python train.py --d_model=64 --activation="squared_leaky_relu" --positions="rope" --rope_base=1020.0 --tie_embeddings=false --doc_mask=true --steps=7233
Each number is 500 + 50 x the weight over the matrix's rms, rounded and kept within 0 to 999. Layers, rows and columns count from 0. Numbers have three digits each.

# layer 9 attention value, 64x64, rms 0.199, rows 0-63, columns 0-63
527512511476547567499454479587527521470515571484524464437411459431492390496483528555488504465428467479462464477461513458504477489428490609496452528481497484436461538517524513444578338528511523
458435494439436593572447531438463541505506514564468548447497481491476494550509363573482476567449503500526471520532474398453478526535410423502457543365501505496463510394407492498512551488509536
551608476493526429464469490497491573375520510559481477515518517442501362502433511461456534575448448435383498464496499559487453453564457483520451475517449545508537485467508437469582452505477502
508464478492485516510476489529504531500479476514596493458482526495493411474462416535442580558541492465460469578462491545469538469550544503505489527458473605585504524393410544452454529458471502
520503439452461536543526526514457499496547466523559521564545446547487520510491429526453590576507404520499458535489510423466466497516476476499463479390487555576516498436418539536500439505530515
460424468467499457448462517565501510546438514448529398453460532527508560606478526488531513531564605442480484490579499502511469482436490427459497452552487423442450488529448521551503601458563512
578462498496496444527624500554511493451595397579469432536465534517454436482529487443535466467423526575485512372350495479482484502364526557462591479495532558504497514571574522492525455477458477
467503520442484509367484499614603533503528579465428460502438532493471424634437569497512453473518580443450462520441452660556477538406407648544452563554444440505463484499514500447557467583572544
528463523460502469571643497439462559497549457355555539505406457474491408451555540503485489498503535458354574477464493439586510558458493455440556476445543584434540521624547625457499427413544471
485540484531528447451519485405511463492409508463563461503509452480519520462511553516449531482502437515395507460541546466577535528574586444429470501526566544479559443555541574513453480522401414
533544505516473419508526509492479522454554536506509523500506438478513491487469677474527480538465528392373542510529497560539458564534463477484496498573563547489520498580533537501522442519504444
475561424561480549496492517509488427450484434605537463578596520443490539500569410477514539587473444481549448475511518561558510483532645461496491577458539550536512466379527443479376493454442484
469467469479478500564504505539531442515511555567493446499495506512499555566512451561547532511487481443520404429556521467471497510453437472552504481509444483499435503464439469488483514421556526
548511555514566483496460500383479479492534517369549591582413518470501545431564521453493456380549576557541555586489488408529591574576559466513477522461547438496551544571582524517447469481469493
478482516533500469503483473529454538506497636432451510497472507525558566469524550514457561525570505475399525461509531405448512518521494466472488452535564545458515555569450565500442525442489468
460524497477518530517466507495462542481474511486475508531535488501503495432545488502479487458530556525461493556478513422439533492552551506381524563535551535460539539452482534533442509478482466
491493478507489545555449507648503560527439449597483558521597541491476549561527457548514431557523517484662514549500493608419499467424501505481449545447427462578490571379530346538548560570525580
510485481530518512532528510528449491474419498452531494489502478511525497458504540456462570503618462476484561597470506482468504443562494421468484442544505537440540556548478561494485457494461469
545545483526469517476407486406525472479556450624499551618500532511483515466503419442522473454483486549627571547481498565452551534491567494503532521464481512608557440403508458505548488520465490
470567465485519460456466478490564517453491541594444518514474496478505457528492491476567507549308461551429553364483525528593468521525589512430512509620484483505546507443536430457577520542473487
535515483485497452509576490431508463475472498456646463539439494488507496497491509452479540429591483461457566552509489512558552506559541494464431494499505523437537484586628558484471413509468499
528521488539500473541488498568543484526541440457589599487550476479498509441567509520483508488492446555529514576425513533443546560492527457489524484470482541462549593554527431563552516512485463
562473444514529421472510506458565456562520450476540430534475556517497511420516502480545485436396476561497438395559502530553501521453505544562543480562486459581432470536535486503519513492476486
480545512529489451485393508572535517503480555615471449434548526511524590535442558510440495550483468468437450471582532583449459501512452486463524472555471505614447488412455388550543623513468394
524539457505516436470396511511483440485542521515508543577466505472505548506457507440472570454418399507457534466596490510414541496564512442509468451470514477520522454457481483591441527457498512
398556469427579437496498496524506476435487577411420471476440485511524481602486571405490441542481638482416529493454513456585479481484531488484533473576402431376514574591618486552545450471502505
448505564480484468483477520471454547466383570431500550495544497456527569430516503498455523466500425501431526469565510422509501511632568458438481530541505524465552486480472535541408580485488441
463432495521577428471500471548530498549566509526462514493423496493488520480546496513533429460414555569457577443488491471466538568458545543460558527510496487509583473496543483489530459514477495
508440453514564508536596492513556453543525385476537451492481552544471467481458520426510506529580574550563435462464489550516533425386534583575530482501402485556436494507573477496526510511509537
455494514469484490491438504591520552539489505532516501504591508515492539504522367572426485474436479528488419580512471498428490440519470556468416556512470506547447505353447492512476594633510510
511494479508510482538471503511473490481497480537553599618462469502508529519544432446566481485528466510564481648465505531508583545557600400468445519468577494565576497456496507502535415509538509
488463553480449537503474504531516516570561503540488565460420509457480558603481475496540455440485522484581464542515504506465461550466454476546506453423492425548454493543524452512644510531538502
479555571517461531474441519405532502426344495399599587516561493494509524465502573534528399470451446465572533435535534573528514441522668428578505523542557520491368556567484552514524523534487427
454421487517547582506548472511475434522377538543440551512500474500465451578467475483489434503525643441488585485527526527492493533496524471544483530502522471495502551516462456508542521404427613
530569475507539447508479514439488463531593440550532514476484497510494541539442507521496555509467517638469539556501483421439455497554428440416586424549468516561573486450559520574518528495539472
436445446450498486513479485506461475444560481443407525471466485512524582538556610438555395528559514443533481525544470583577529406480432579601501454494425473443481392413500473483521414442463438
578498429539506485562521476456453503626583424597515441476474553504555498523496413513565483490420467577532543426494538462511518571548490515462485490535477548496512456522529515457568487495443449
508554543518537536490558520454508509457523461438461584562516498472468431432460547501445473534445583576499527495573490423387451482469455500439594534580504476515485523539524531564469509523582493
418359524448513526510556488439468483384582538438446498423515545499466458536605527434404494589635460413425372432432466531581453373497427486526528512465420477386527566465488593464436420469531467
443493545487509499475517512504513431551431564383527586522507482513435490408556517510385500509524592436515500655488491424425492569475486471453552438440484464503514519506532534621443447463541517
499447522500488567547597509490479527490560494501512533377499505522481535527482560466496507587546509403608532454416498530637464561552550530461563424401477503501461490542473607451509479456423486
517479500554505496510416486536471470457564505527464531541512474401514468583473558558471513533531443505560515543544476558483458364490503502554576568542514414518429470460476465473508467486450549
556507445514471478491459485510529491636512523551465432492501512515525535490474482530532480475432535595532544546544535477456556624490508505445418435544444487533548395555542477520489544542433459
390520527479518591520562496473493495414478494426448552479546451508464424517472582548488480572584482484525435570522510527413451420451401522508612474500482362453496526496464484524448412482505526
493558531567483538467465512543526482486367533560482579570549528488495455509505490466464490463485510566465485618583473553422526524506504479534481486518609428527472448550551420597462614546510531
512451526466522481479479490508510508365534561507479488427470478454456553568456610514467563543547423461410474477437465520485398358477575387497518471502459528509517516486459501520499518421500521
526539503482448572439582475543474476512484476442411435389490475525485552520428550509477578560629587414500561597506502546558446510482457585453569458491426409358517438554508555472417479516510525
487483530444519446507500520519490544473550592466523494494498508504454509446620505441511337509537521459524467442473435505548503519462465390531396489561496571486473604498521497453460449492590528
492532560468509394453556523495513544475532478382518493515483493529463573459511585469498545514511540518463471596528426418474484523453517527440573430432513518547565435473535462612450524517644474
577483491524455465434473499505497482495456502524441457565567526471518489516491513535415538516424409477458591464518494526390471424499505522511381602466424489422525476519469456535489561454554454
439483531491491547535496504581461404455512513498417562503488476430476439494510500489474438570585564421556557625553462532559444515527350525525535445468483412479495546481607524518502360503469619
487541531547514511555424507423516456545447489511623598539510495460517512502560450487589395505404417591582568503519487500530578517560510370450514453476533585573507531535573440581530539509548428
536470529508461518501627489484484489487476464480530432445453540531517558560467524537593487458567519386501536408535493551617496518543489590474455528500496543446503563531508534391567433527519474
465480537506513439491535507500465420536524503444561500523421529445492461554530530479592361520566489457528487569499433522426515449522370520566495450457410474477518637478621498560496435551648518
466578446444478471428528507567502526456504563510452448483542461536496524551464437488454505509553537478440519472476538496453464526494463444487374534564519501523504464468511516454491570509545482
543500515567537464513502471577495538593516431556515517513492439506508459443420561588611495498528447543492526521473496504399491465493489581514567449475537470573496437470480441550522525486427560
500489561434538479520530517447499560402563519460513464469480486529487483490510484469487533545515474506390350412401502406478494440435568473476529567515522505529484571529517568461471488512579447
474465493507515614523374509503550489485552546578446540556590516435493391535535348388389552487384419596441437528495507492522484446530509408488504577524554447563480495510548511538504558591439532
476480605501521547436629519456493499402404466368407581601491542520490507439548549421489421505606590417497481534618451527545526457529364528507427512547593473448447507607523563520435404560581495
529591581533487510455543525426491510441529504429530541532608447431499456482421590556455517539472493537573579498532518453353483473486528494440554562594482491454533459471506566528527520570566465
472426468478504486495634501513512485516508531529403499568484494526495543501492460461510523429508604542523422446524517426474525606505544527487446469421523493568569447483549456459462569436504515
534444542466470529534582501470457527525586437492520459347530551525521503592489545525467554475561500474457460385457484566561480493581403564518529578540489599409504534453423587451559467460432451
456492458486555476506477485626487404585441553567466592504408438516484514529449470472495453455493631509467548581514467491462483515498491454523470468468534485597486546470587464535508526452495611
456385463448479624571529514443509513499532523527504479559523524545487441452585422458496410504492540423542463503461501499542487524548414509495441561470476524424474526520468600461464427480412506